{
  "rope_base": 5800.0,
  "init_std_up": 0.0518,
  "init_std_down": 0.0518,
  "optimizer": "muon_variant",
  "batch_tokens": 131072,
  "seq_len": 1024
}
Each number is 128 + 32 x the weight over its row's rms, rounded and kept within 0 to 255. Layers, rows and columns count from 0. The size above them is the row's rms in percent of the matrix's.

# layer 4 attention query, 256x256, rms 0.0361, rows 0-99, columns 128-159
size [110  97 109 109 106  91  96 122 108 128 136 107 110 115 123 112 103 112 102 102 111 102 108 104 106 127 128 119 108 112 118 108 111 113 116 113 108 113 106 109 110 117 114 115 115 116 104 120 115 112 115 112 106 114 104 112 110 120 118 116 120 123 112 109 110 109 110 112 109 121 120 114 110 116 110 115 112 114 121 126 124 109 105 109 111 109 116 115 107 113 115 116 118 112 105 112 113 115 109 118]
[[143 119 181  87 115 129 143 101 119  92 155  66 143 122  95 116 202 160 130 117 118 136 120 164 136 105 163 169 111 162  82  91]
 [150  91  75 111 130 175 144 121 135 195  82  91 152 143 150  77 196 131 107 106 113  67 107 165 154  73 163 150 142 152 117  79]
 [ 83 182 151 116 124  57 151 131 152 136 104 123 127 180 140 131  98 154  65 167 223 148 144 145 110 137 146 171 137 118 101 138]
 [129 127 125 139 180 150 143  78 122 166 132 139 133 165 164 127 104  88 146 169 141 121 138 198 122 114 138 156 161 155 112 156]
 [136 136 145 142 116 105 112 114 128 134 123 132 102 157 110 156 120 183 134 131 151 171 128 120  74 119 133 153 138  90 131 131]
 [138 156 126 104  58  97 164 126 124 102  80 127 149 156 118 171 121 132 151 145 128 206 127 110 143 142 113 128 156 111 154  82]
 [133 122 120 144  82 147 146 129 131 127 175 153  86 145 130 102 137 136 100 131 102 158 166 183 139 102 158 115 117 126 118 173]
 [152 141  91 157 148 112 137 129 170 138 140 109 116 134 140 126 145 148 128 171  58 119 111 136 163 113 101  56 101 132 140 166]
 [203 145  23 128  66 131 162 106 128 150  96 172 135 130 127 111 129 132 135 175 127 190  76 176 112 105 145 167 130 104 185 136]
 [114 103  81 147  92 115  58 153 165  88 102 171 133 164  85 162 117 117 159  13 119  73 136  87 114  77 132 106 164 141 124 103]
 [151 136 139 143 184  78 157 123 138 163 122 117 149  71 134 156 239 109 136 187 136  80 106 168 123 132  97 150 102 130 113 189]
 [138 157 139 151 150  40 131 152 153 142 169  96  90 119 155 150 116  76 191 119  94 106 205 146 125 147  89  62 108 113 121 145]
 [119  92 109  91 135  88  84 107  53 124 124 134 174 114 145  80  86 149 206 100 148 134 138 160 150 107 203 149 152 109 116 110]
 [ 89 161 115 175 112 134 152 124 108 131 111  91  89 146  74 123  78 101 109 173 120 132 163 145 123 142 100 147 108 157 129  96]
 [116 183  86 136 144  93 127 123 119 145 125 153 132 160 114 173  79 168  78  94 164 159 113  86  95 148  96 162 148  51 181 127]
 [101 152 120 169 106 112 171 178 136 160 149 118 111 100 177 126  97 131 153  37 138 165 128 111 143  75 130 124 143 145 130 171]
 [118 102 140 194 197  70 118  57 111 122 129 139 123 128  94 154 195  84 147 111  87  61 174  69 128  74  97 100 144 115 120 115]
 [131 139 138  54 135 118 144 132 121 201 163 118  68 140 135 128  84 162 101 132 179 135 105 134 150 171 118 171 150  96 107 134]
 [150 191 150 126  85  96 156 181 145  81 198 171 124  97 139 141 128 151 133  73 108 164 135  95 160 186  88 105  96 101  88 150]
 [103 182 189  94  58 116 138 159 100 119 127 133 104 102 122 125 121 150 112  97 126 129  39 138 109 156 162 116 141  99 160 127]
 [133 172 127 121 122 118 113 116 177 137 153 120 112 123 130  94 145 146 120 118 114 118 206 129 155 131 101 131 143  77 177 101]
 [134  80  88 124 126 110 138 161 136 135 139 125 190  72 130 108 154 151 136  99 127 122 149 149 168 104  66  77 158 142 144 107]
 [170 120  86 144 130 131 133 114 152 150 111  99 132 159 100 135 148 138 168 129  51 191 103  92 104  82 104  73 126  92 111  86]
 [175  86 126 108 108 174 135 133 109 161 136 174 143 137 148 129  87 109 174  95 141 129 155  80 107 133 120 126 107 123 124  91]
 [140 100 123 158 118 120 184 189 141 144 149 100 116 144 183 135 129 149 133 144 122 129 142 132 101 171  89 126 111 107 167 110]
 [113 142 130 126 133 177 129 129 125 157 118 171 137 155 171 120  98 138 186 129 134 164 115 119 123 111 160  90  93  70 128 110]
 [142  80 143 157 178 107 109 120 133  91 173 141 162 139 113 143 102 113 139  93  75  86 154 116 167 105 188 101 124 104  97 130]
 [136 126  87 106 162 166 150  80 125 172 168 151 108  84 150 115 154 108 134 127 103  95 151 164 147 130 112 103 107 154 156 126]
 [ 97 142  96 144 146  82 139 168 107 132 174  95 136 101 121 122 145 154 138 126 135 145 143 101 115 116 178 157  97 113 152 131]
 [ 70 139  94 120 125 112 154 101  93  74 134 109 152 139 171  48 136 123 113 109 115 118 147 171 148 114 125 151 204 160 111 176]
 [154 182 118 116 164 122 170 139 146 153  96 137 122 148  89 133 134 150 157 142 125 102 189 114  92 104 133 133 157 117 136 103]
 [118 113 184 157 117 112 108 133 128 124  95 137 233  86 116 116 127  97 144 102  87 162 117  79 177  91  91  90 139 145 169 118]
 [103 180 122  97  89  78 110 164  86 140 128 121  96 141 153 139 141 139 126 166 164 146 145 171 185 133 151 199  41 116 130 146]
 [125  91 162 122 157  63 180 167  80  91 174 150 105  96 113 102 112 148 123 102 165 141 182 152 126 168 163 176 111 106 131  49]
 [135 147 198 125  77  47 127 132 122 164 132 131 147 113 144 110 127 122 100  89 107  32 144 131 154 111 151  65  97  72 143 111]
 [ 82 157 135 191 145 133 137 148 152 144 140 110  79 120  62 138  68  82 149 122 155 211  85  88  57  85 131 140  93  88 146 130]
 [133 180  98 131 146  81 117 105 157 104 121 112 127 141 158  84  65  68 117 114 106  74 165 117 115 118 145 175 119 180 149 146]
 [142 183 105 113  87 188 149  59 120 135 116 162 117 149  96 160 107 145  83  56 109  76 146  96 164 143 176 113 108 121 173  52]
 [140 178 152 136 163 144 110 169 162 120 137  90 158 149 104 124 200 164 152 106 113 132 144  87 151  75 143  83  85 104 170  94]
 [114 156 106 128 158 192 172  91 136 123 116 199 140 152 149 146  80 128 103  72 142 156 102  98 186 138 185 115 136 125 194 208]
 [102  53 107 101 192 168 144  99  88 131 110 114 112 139 104 124 112  74 120 132 134 157 127 109 135 141  74 172 101  68 127 156]
 [123 195 166 150 132 120 129 118  95 101  92  87 154 128 155  91 136 125 109 148 146 160 110 102 140  69 111 157  92 111 126 137]
 [146 111  90 126 171  94  93 169 132 192 123 188 145 126  70 131 108 143 158 127 154 132  83 135 111 113 125 101  99 122  68 111]
 [151 120 168 113 159 136  82  89  59 154 148 138 131 127  83  92 144 130 164 127 122 121 129  96 166 124 154 165 166  64 119  80]
 [168 150 130 113 104 144  78 173  97 140 158 149 125 119 169 121  88 156  95  88 138 148  90  96 121 130 106 102 175  66  95 138]
 [121 143 112  84 108  61 167 133 172 105 148  93 173 172 120 126  60 128 164 141 154 122 103 144  91 181 120 154 109 134 150 101]
 [160 142 120 106 105  98 140 117 182 108  93 191  68 125 170 164 173 154 175 192 107  97 124 137 184  77 125 137 191 107 100 109]
 [137 123 140 106 165 160  95 110 150 116 141 159 105 164 176 145 152  90 156  86 133 186 136 116 151 140 188 106 103 114 113 105]
 [161 160 141 159 102 157 145 118  73 109 157  99 104 122 135 193  95 134 142 193 127 146 153  45 164 114 112 172 125 123  61 131]
 [149 154 136 173 143  86 105 179 130 127 114 101 127  85 107 135 130  76 152 149 184 162 141 165  98 167 105 128  85 164 114 182]
 [138  80 130 139 138 136 109 129 123 103 112  98 214  59 106 164 128 143  98 132 114 144 136  92  87 149 140 184 172 111 119 118]
 [123  81  93 117 135 141 151 145 162 122 152 107 207 147  71 126 114 113 142 178 143 141 123 104 103 126  93 120  90 165 149 129]
 [181 178 143 130 153 137  91 103 106 167 151 123 119 127 170  91 152 113 158 137  99  98 134  72 134  97 120 121 132  97 106 114]
 [ 88 132 214 196  88 143 104  80 173 151 191 183 118 110 120 203 114 125 132 138 105 143 158 172 123 120 104 128 143 113 108 100]
 [149 118 145 160  94 125 103 134 115  36 135 168 100 132 151 146 123 154 124 140 137 103 128 144 157 126 108 111 119 145 187  78]
 [117 141 174 155 103 153 107 137 116 142 130 149  81  86 204 154 135 152 151 138  51 122 146 157  93 138  86 185 145 118 122 129]
 [ 86 153 140 187 107 133  90 142 117 165 120 142  77 106 135 110  92 123  93  82 152 164 156 102 167  91 125 156 149  95 101 158]
 [109 123 107  74 115  80 118 155 161 165 154 133 169  81 145 167 121 106 121 150 141 126  96 109 139 168 136 127 112 114  99 130]
 [128 118 120 131 136 132 147 164 126 209 176 127 130 109 161 131 144 142 124  73  61 146 128 112  91 126 124 146 120 119 101 127]
 [150  62 115 139 139 117  98 117 100 120 120 157  95 164  86 150  98  86 197 167 135 118 141 108  75  86 109 152 153 105 130 142]
 [205 104 130 189 147 157  91 150 144 161 134 182  97 139 105 142 116  73 166 114 152 167 109 136  92 113 115 184 178 132 105 101]
 [128 161 107 112 129 155  54 123 143 186 121 155  84 140 144 113 132  59  89  84 141 146 111  79 105 169 112 133 136 150  91 161]
 [123 139 105 105 115 147 187 162 103  93 134 121  96 105  97 156 171  98 142  76 111 177 110  95 128 159 149 152 140 157 153  80]
 [144 172 159 155 188 151  53 141 161 190 139 192 168 133 129 113 127  91  65 127 135 170 142 121  63 117 118 110  86 150 110 159]
 [103 128 132 155 171 136 107 135 133 152 155 107 138 117 121 171 101 127 147 169 129 139  50 151 133 157 126 115 109 139 116 125]
 [184 156 112  85 158 164 142 196 140 110 131 173  69  95 101 131 130 126 161 137 158 159 166  87 102 139 135 136 100 163 162 147]
 [113 176 161  66 195 115 135 116 187 120  75 145 126 145 189 189 105 130 141 138 104 184 143 148 144 120 166 191 124 143 119 112]
 [101 138 110 146 144 133  90  82 188 133 117 146 150 137 124 165 134 114 108 135 119 100  59 145  82 150 122 111 153 149 134 107]
 [124 143 117 169 142 113 136  80 110 110  94 155 126 117 133  91  76 146 110 215 110 140 157 106 155 118 144 106 105 157 145 140]
 [ 96  94 147 160  90  80 129 187 120 200  85 149  56 168 107  88 153 155  93 114 110 140  88 136 211 181 124 117 157 121 107 152]
 [122 138 159 179 118 110  79  90 184 143 106  86 151  92  74 136 152 123 101 109  74 128 103 118 161 116  94 151 133 117 183 142]
 [138 108 170 158 158  66 157  88 143 165 143 147 124 138 129 160 111 167 161  89 149 107 182 106 120 139 103 103 120  84 135 162]
 [109  74 111 110 148 110 131 134 161 127 108 198 131 188 126 117 161 101 142 109 174 145 146 126  59 151 144 130  99 174 117  80]
 [160 143 118 170  70 103 119  93 109 149  60 134  86  88 127 142 112  65 103 203 168 128 107 138 155 165 129  93  62  89  52 134]
 [103 124 136 142  78  93 176  67 120  89 114 101  92 118  55 122 172 160 140 123  97 124 129 138 120 105  95 122 136 130  84 106]
 [115 162 123 104 104  92 101  87 126 127 141 112 189 118 168 148  79 139 172 147 163 143  80 186 142  92 133 178 113 162  98 133]
 [112  85 147  94 151 166 112 182 159 123 149 105  95 132  84  99 142 161 133 175 137  93 125 156 133 142  78 122 112 132  87 101]
 [111 146 165 149 143  94 147  89 142 134  74 113 122  57 129 124 141 101 151 137 155 108 144 160 158 134 175 133 179 173 154 128]
 [129  80 139  80 107 148 140 138 118 109 160 140 109 188 131  97 120  83 132 104 105 186 134 157 135 102 174 171 105 106 139 123]
 [ 95 156  78  90 120 117 120 124 129 166 139 142  97 127 181  95 107 132 174 123 145 133  94 156 111 174 148 103 164 104 128 217]
 [ 53 118 134 133 114  95 106 146 147 109 126  92 133 152 155 144 130  74 104 118 138 120 106  93 110 176 150 161 111 123 161 165]
 [148 160 136 217 112 162 136 146 128 123 102 203 199 126 131 139 140 133  89 176 148  94  99 142 128  85 122 142 151 126 118  96]
 [143 107  91 149  90 117 142 155 154  77 122 172 126  34 174  81 125 127 100 142 193 107 105 145 172 131 126 112 148 146 141 159]
 [138 143 104 122 111 117 117  73 112 161 101 141 142  31  83 117 147 100 110 121 195  84 111 109 166 130 132  98  82 121 158  57]
 [137  99  77  73 112 120 120 200 129 117 157 162 133 108 121 108 111 167 132  96 170 123 152 131 122  92 137  84 129 203 168 172]
 [170 135  88 124 166 114  92 105 137  92  83 122 132 123 151  89 146 130 153 150  90  96 173 149 141  87 175 129 115 149 188 135]
 [ 93 123 147 128 166  79 135 171 178 106 104  84 108 113 136 121 159 167  82  95 139 122  67 104  39 112 171 137 165 151 105  97]
 [144  21 109 146 117 150  70 160 151 140 168 137  88 113 164 114 168  84 136 149 149 148 167 161 152 136 151  89 125 157 115 103]
 [148 129 156  80 124  86 107 110 155 184  44 126 133 118 154  96 154 124 135 104 105 105 119 173 128 129 122 139 194 124 133 161]
 [106 100 100 128 159 150 120 154 122  91 136  53  68 163 117 134 134  96 134 145 125 149 108  19 105 163  92 111 134 167 189 144]
 [104 161 110 111 119 100 158 110 109  74 199 172  78 136 124 141 152 125 135 170 135 149  94 118 116 129 104 101 133 111 156 134]
 [117 129 113 109 113 105 112 132  63  89 162  44  75 139  84 129 112 170 177 171 127 132 137 144 118  90 124 159 145 127 107 177]
 [130 103 148 132 106 100 124 214 128 178 152 116 137 140  91 157 131 152 117  99 158  66 170 129 151  85 119  75 100 154 111 131]
 [133 141 151 103 121  96 107 109 146 136 130  88 153 111 128 118  97  97 168 153 129  97 141  97  98 168 160 164 122 119  76 179]
 [139  91 150 124 107  91 105 152 114 136 112 135 153  81 136 127 159 151 121 140 152 120 135 103 146 141  84 129 145 145 164 163]
 [133  79 112  79 110 131  72 156 137 141 127  73 158 128 132 143 144 126 174 126 180 107 132 105 187 153 151  79 105 152 106 154]
 [144 101  58 105 110 126 155 108 132 110 160 176 196 137 142  89 130 124 151 124 144 130 122 124 151 136 148 146 105 166  81 150]
 [154 125  40 142 115 179  93 195 144 112 103 103 138 197 103 146 104 131 116  99 172  86 103 148 182  97 160  99 124  71  88  71]
 [148 128 147 121 140 143 146 132 133  56 156 176 153  79 118 176  69 134 137 137 130 104 108 100  86 156 143 179 161  84 126 102]
 [158  69 140 109  57 123 135 120 100  91 166 195 149 124 128 133 121 120 137 124 122 112 195  92 157 117 154  68 118 166 199 124]]
# layer 4 attention key, 256x256, rms 0.0363, rows 0-99, columns 128-159
size [101 119 112 109 123 103 102 113 111 129 121 120 112 117 118 111 120 109 111 117 108 119 116 130 111 111 125 121 105 110 124 107 112 115 113 120 109 112 107 109 109 121 112 109 116 114 103 120 118 112 113 113 106 117 112 112 110 120 118 116 117 121 112 107 112 111 111 112 113 119 121 119 113 117 110 115 117 112 119 125 127 113 112 109 110 109 120 116 107 118 124 116 118 112 106 109 110 118 109 119]
[[117 114 182 208 135 174 128 169 149 177 161 132  82 125 134 155 105 120 118 125 113 162 184 111 162 117  77 131 148  72 167 147]
 [145 183 102 100  95 119  86 116  46  98 145 123 105 133 162  90 146 152 128 148  90 175 130 117 141 132 127 129 137 168 129  96]
 [106  59 193 157 136  69 173 141 105 145 147 145  72  90 173 140 141  85 158  87 199 146 140 112 134 112  88  94 117 100 128  90]
 [163  88 126 101 119  92 155  46 151 127 190 127 114 126 111 172 111 155 123 111  80 138 136 118 193 121 101 108 140 168 113 116]
 [120 117 119 115 135  92 136  94 181 110 130 162 138 144 157 162 153  97 106 160 171 126  95  60  97 114 116  74 151 152  99 155]
 [ 84 157 110 103  99 134 164 170 130 158 177 152  96 138 130 144 161 134 111 154 126 170 152 150  99 146 171 185 128  60 121 155]
 [100 166 122 112 105 200 120  86 113  85 140 149 134 119 179 160 129 122 140 172 142 119 114 113 130 167 163 101 118 107 134 141]
 [122 119 135 113  98 128 134  77 189  80 168 137 194 139 116 127 172 183  95 107 101  93  95 175 154 140 186 104 146 154  93 166]
 [169 128 107  90 194 182 131 156  91 133  65 144 125 161 131 148  96 109 111  87 109 117  78 128 129 114 152 195 106 138 179 197]
 [137 165 118  80 166  88 115  96 160 142  97  85 185 132 130 154  82  77  43  71 142  86  61 177 145 123 146 157 178  88 142 114]
 [111  82 161 141 142 115 128 135 119 137 137 133 122 162  94 104 108 144 100 103 158 142 156 125 100 134 146 154 163 113 171 140]
 [168  58 168 142 120 103 197 116  65 164 199  84  88  86 157  96 174 110 145 180 156 138 190 162 139  85  69 122 111 123  92  84]
 [174 134 101  71 151 178 100 168 127 132 101  89  78 122 136 165 108 123 149 154 150  77 128  73 102 165 145 120 166 174 159 163]
 [113 118 116 179 119 159 114 152 118  94 154 138 127 161 112  82 190  99 169  86  94  95 196 119 113  93  84 120 171 101 113  98]
 [ 78 123 164 166  96 136 147 136 137 134 154 146 151 108 109 200 137 149 102  77 111 156 157 190 210 128 162 107 105 113 121 139]
 [105 128 139 166 155 126 145  91 123  81  95 115 113 137 122 174  73 137 158 118 144  97  92 119 142  81  97 110 195 123 154 120]
 [107 166  62  79  88 200 115 131 111 129  69  93 148 146 113 154 117 123 131 142  93 131 141 111  98 116 165 152 188 139 135 173]
 [153  94 163 125 149  64 136 189 108  76 102 102 120  94 165 126 175 145 100 112 187 122 108  96 145 114 148 119 142  97 143  55]
 [113 175 175 125 239  69 143  81 166 121 138  87 116 156 104 132 158 151  70 110 183  90  92 146 136 111 121  90 134  86  97 146]
 [110 122 145 129 178  78 135 107  92 144 153 127 143 105 147 125 141 147 103  85 183 126 122 178 177 163 101  98 185 170 105 138]
 [ 84 170 108  94 148 105 113 100 136 153  66 146 148 120 106 122 141 171 171 147 157  99  93 156 136  84 124 177 152  68 114 143]
 [116 187 115  91 104 212 145 109 119  99 101 190 143 134 125 163  78 139 144 148 130  78 126 119  32 141 194 133 121 141 146 155]
 [152 111 139 137 101  84 119 126 153 138 115 129 161  93  89 148 103 118 111 118 147 136 139 147 146 134 135  84 107 155 107  82]
 [147  70  95 116 158  69 115 133 135 162 141 109 211  88 127 108  89  99  94  77 183 138 105 172 164  89  89 101 168 125 144  85]
 [119 155 179 173 148  85 131 149 125 139 206 105 122 112 135 151 161 108  70 153 171 128 117 154 143 171  75 112 102  55  91 143]
 [148  81 142  98  80 204 132 121  94 167 157 152 154 140 104 100 102 179  91 140 115 154 120 153 125  83 150 113 119 134 185 125]
 [106 127 143 142 157 110 126 130  93  98 120  78 175 141 129  80  95  87 116  93 145 191 132 119 157 160 133  95  84  79 160  91]
 [123 101 104 114 124  72 144 183 151 113  64  96 174 139 153 112 129 166 103 129 161  44 147 109 144 169  95  94 139 114 101 178]
 [ 60 108 145 159 109 136 149  67 103 145 104 144 112  84 115 175 185  98 101  74 198 140  87  84 134 100 137 108 137  90 173 105]
 [104 117 154 131 170 136 129  73 111 176 105 157 183 166 124 132 122 110 130 164 112 104  77 120 193 110 136 168  92 118 131 105]
 [ 90 145 113 137  77  94 125 134 139  79 123 102 111 162 182 136 145 144  97 164 124  73 154 127  83  79 140 102 130 147  85 130]
 [153 122  95 158 101 143 152 170 164  75 108 199 177 193 173 196  75 106 125 114 129 139 138  95 154 185 168 128  78  53  95 157]
 [ 96 138 151 177 139 153 177 166 142 159 123  77  78 162 109 116 110 140 150 149  88 106 131 125 144 150 122 108  99 100 137 167]
 [126 132  77 138 148 152 113 145 111 135 133 111 112  81  89 145 134  36 113 129 198 147 176  54 105 127 130 118 153 156  75 110]
 [175 100 197 120 121 152  94 105 101 137 136 136  89 147 144 139  54  91 129 156 109 142 150  77  96 140 110  92 165 129 118 138]
 [134 155  96  96 161 150 180 130 130 169 200 111 106 120 105 132 151 153 122 137 153 108 141  61 142  82 127 118 137 110 177 167]
 [104 181 137 100 106 125  82 121 133 115  81 125 141  90 124  96 156 160 123 149 105  83 148 101 181 180 102 182  92 157 152 140]
 [119 137  98 153 105 162 152 104 142  97 188 172 164 174 157 154 140 156 122 130 167 110 132  91 125  73 123  76 116 119 118 110]
 [182 180  95 102 159 149  77  90 211 101 153 202  83 215 123 159 111 154  75 117  93 105  84 168 141 138 131 127 123 150 106 191]
 [146 124 108  77 172 134  93 109 170 110 140 121  84  99  90 163 149 135 121 144 176 100 107 147 113 127 128 161 116 171 144  99]
 [100 126 181 164  73 106 113 138 119 142  91 112 108  68  78 149 162 152  82 179 112 121 175 122 149 127 139 198 138 118  93  78]
 [114 142 142 145  86 153 151 145 160 130 117 171 111 146 153 153 129 126 122  82 144  96 185 118 157  92 182  98  79 167 114 121]
 [144 170 205 138 153 114 166 117 121  99  79 139 135 101 166 110  89 144 110 170 139 120 111 116 125 112 124 144 158 109 108 132]
 [168 152 189  92 124 169  98 135  97 108  83 111 134 154 127 127  93 127  50 101 153 185 137  91 107  55 120 110 138 143 175 118]
 [198 133 101 134  79 141 119 175 161 148 129  74 119 122  92 171 117 121 126 121 146 152  80 181 126 137 102 113 156 137 138 161]
 [103 128  97 112 128 147 130 147 124 110 177 103 129 149 147 102  77 139 130  58 116 123  85 128 151  87 108 109 112 104  96 136]
 [102 142 136  65 114 158 223 107 141  94 200 107 141  88  79 148 101 125  80 144 187 106 138  82  65 101 132 168  99 111 122 184]
 [130 146 158 116 176  49  98 171 111 125  78 137 101 131 150 138 119 139  84 143 109 115 119 103  89 126 123 119 136 125 168  97]
 [105 127 172 134 140  95 115 153 148 110 114 103  74 129 119 111 102 154 129  75 184 111 185  78 102 105 122 135 130 132 102 105]
 [ 95 141 126 140 155 126 149 139 135 126 120 121 133 149 118 131 142  96 186 128 165 182 166 123 202 118 152 142 115 188 125 166]
 [176 106 120 194  98 126 112  98 135 100 116  76 167  97 122 181 131 169 144 198 133  95 110  92 130 116 114 142 131  88 137  85]
 [148  90 146 104 110 103 127  79 150 113 132 119  98 129  89 126 105  71 129 113 133 141 177  87 187  78  24  95 105 124 118 154]
 [143  99 152 212 115 105 137  85 135 193  82 142 124 129 182  67 116 154 101 110 151 185 163 122  91  70 109  77 133 136 162 108]
 [ 60  75 108 163 162 142  90 118  86 176 154 143 164  92 138 127 147 122 155 174 175 150 228 135 101 145 140  80 129 122 134 120]
 [137 161 130 120 119 116  89 153 130 106  45  95  58  89 170 141 116 132 135 154 110  87 155 173 107 159 124  94 126 157  98 120]
 [125 142 124  86 127 178 114 152 109 138 145  97  99  81 176 204 174 150 126  94 144  92 118 100 151 167 162 101 118  86 135 124]
 [103  90  96 134 106  89 128 106 124 126 115 151 114  86 134 132 113  91 146 164 103 149 135 122 163 153  80 161  91 145 129 106]
 [146 145 163 187  91  92  45 100 130  96 176 189  96 144 122 137  51  91 116 125 142 135 149 112 127  95  98  87  86 145 111 152]
 [187  75 118 137 134 140 112 153 125 151 138 124 109  93 114 159 120  81 111 112 166 115 163 155 122 134  97  91 205  86 168 168]
 [134 142 142 100 169 198  96 156 138 144 131 104 109 167 111 127 159 112 121 139 143  93 103 165 173 156 170 160 143 143 135 114]
 [135  87  63 192 114  89  82 128 108 103 147 131 164 109 164  90 109  66 149 134 126 129 152  83  93 100 134 156 106 129 149 167]
 [ 92 107 177 169 144 129  88 165 115 123 140  89 120 152  88 145 148 129 132 120 123 173 135 127 144 152 121 142 143 120 180 159]
 [ 97  99 138 140 124 118 142 195 181 109 112 131 143 148 123 156 126 114  86  81 163 154 136  99 110 132 107  91 163 137  42  74]
 [122  89 197  94 124 168 133 147 148 104 105 151 130 112 135 169 196 165 128 109  60  86 132 145 157 125 129 101 129 111 129 190]
 [ 66  95  57 162  93 119 100 114 103 142 126 162  94  87 111  84 141 176 131  90 115  70 137 145 160  80 120 140 124 120 202 173]
 [131 153 152  87 115 174  75 147  95  88 141 139 179  86 111 141 112 100 187  94 146  87 195  57 144  86 121 134 157  87 173 153]
 [108 147  47 125 151 171 133 118 198 110 106  74 126 185 113 156 132 114 132 158 107  36 144 150 176  76 126 180 125 100 145 116]
 [130 134 123 191 103 120 181  98 143 198 146 127 100 113 169  95 143 185 103 136 152 151 148 200 110 119  93 156  91 130 136 110]
 [113 129  88 141 109 175 114 135 143 143 155 113 130 149 128 173 175  90 143  98  80 177 108 154 115  77  99 117 140  54  76 160]
 [ 59 128 169 151 113 145  69 175 110  84  97 171 144  69  81 122  90 165 141 134 151 160  92 126 142 111 117 110 137 102  79 211]
 [102 101 128 189 112 139  83 102 174  56 109  87 144 118 146  92  86 154 124  88 170 151 112 163  95 121 125 155 105 136  72 157]
 [136  88 168 145  87 132 102 110  98 117 107 124  82 150 160 163 153 120 124 160 165 147 125 125 119 165 185  80 113 145 116 122]
 [152  51 137  91 118 107  76 197 108 144 131  59 118 121 133 150 141 138 149 118 166 210 147 116 176 156 220 121  79 129 132 108]
 [143 150 103 157 145 119 182 128  98  79 111 158 109 177 145 119 150 165 158 141 109 118  97 156 116 136  90 119 109 160 132 120]
 [136 136 146 112 201 102 133 162 123 123 118 110 142  86 136 157 157 130  91 155 139 143 153  97  80 215 127 134  87 132 143 165]
 [151 120 101 134  98  97 135  97  96  71 147  93 146 125 142 134 106  65 148 167 113  97 172 109 127 109 150 116 106 118 173  75]
 [118 172 128 115  79 150 128 151 112  98 120 191 128 115 114 126 146 150 165 181 107 132  81 133 160 172 147 119 151 136 138 135]
 [108 111 107 138 123 188  78  99 114 173  78 102  98 127 108 134  80  91 156  65  64 142 160 116 197 115  72 114 167 154 145  95]
 [111 110 156 190 148 151 150 140 187 161  87 155 106 132 110 127 168 157 156 131 132 145 129 116 118 117 162 130 119  82 114 107]
 [ 96 150 127 127 151 123 156 171 163 102  90 102 173 109 112 155 118 117 140 145 174  73 150 213 110  56 128 154 127  49 151 123]
 [125 112 116 116 159 110 121 141 205 102 155 125 169 114 110 162 126 184 103 177 183 104 112 121  53 106 105 126 136 147 136  88]
 [161 119  75 131  86 151 159 117  68 131 145 120 147 136  91 117 102 158 129 151 151 119 137  91 118 109  98  31  89 113 175 113]
 [125 171 126 138 201  82 164 182  83 110 149 175 154  90  94 134 132 104 129 128 124 147 119 166 152 126 174 103  84 144  99 125]
 [140 116  72 190 127 150 121  98 139  97  40 182 118 163 201 102 149  97 145  75 105  82 148 149 149 124  90  86 112 136 162  90]
 [123 134 169  87 195 111  86 184 185 135 121 165 138 118 129 157 114 120 128 116 150  91 120 124 165 152  96  80 143 123 140 144]
 [ 90 168 142 129 140 119 143 193 159 135  71 187 115 159 136 133 134 125 161 116 156  26 100 112 174 193 116 155  46 139  89 110]
 [192 174  89  85  51 111  78 135 106 126 103 116 122 133  75 123 131  75 138 176 135  57 121 171 143 145  93 125 147 168 152 111]
 [178 121  68 116 182 109  75 153 175 163 115 106 139 102 187 140 129  87 154 127 166 115 128 153 135 153 106 145 141 148 111  88]
 [153 119  89 114  88 133 118 117 149 115 200  94 103 144  73  97 161 144 190 138 122  81 146 128 180 177 127 187 133 184 120 160]
 [167  85 157 121  93 111 154 159 171  88 160 108 128 139 148 104 115 109 177  80 152 150  99 127 120 109 165 113 135 107 122 116]
 [158  77 147 116  79 162 164 198  91 136 130 162 165  92 131  76 136 119  74 160 126 148 109 164 131 156 161  88  86  93 179 153]
 [155 107 171 113 133 162 138 113  98 179 142  53 151 130 114 127  91 147 146 155 134 131  70 123  90 132  82  87 192 119 126 107]
 [101 127 100 146 102 134  89 175 148  58 138 133  90 123  76 128 228 116 138 147 101 136 156 114  77 118 101 137 111 125 114 141]
 [110 122 153  71  70 116 145 147 112  84  49 123 123 163 114 109 102 134 102 153 114 138  70  74  83 142 141 143 142 147 105 166]
 [169 163 109 111 117 171 171  86  83 149 186 141 159  81 153 117 125 140 152  65 161  96 137  95  94 103 112 142 123 125  68 159]
 [111 105 149 150 172 111 118 146 133  56  70 137 137 136 129  75  83  91 116 158 145 112 139 188 142 131 133 128  84 111 131  69]
 [188 101 135  87 153 162 152 104  38 112 123 129 123 122 128 125 122 168 126  89 111 107 137  89 153 142  76  92 121 117 182 144]
 [ 94 138 105 175 201 145 145 133 171 194  99 103 135 160 148 126  80  86  78 189 193 150  83 137 114  92 118 115 110 151 110  91]
 [188 138  97 101 114 125 149 126 155 121 169 164 150 140 136 144  82 125 151 142 161 171 138 112 125  96 152 172 109 167 119  83]
 [125 122 155 109 135 101 140 149 126 101 207 150 126 137 127 152 138 136 127 103 147 101 132  81 123  98 156 113 163 147 120 111]]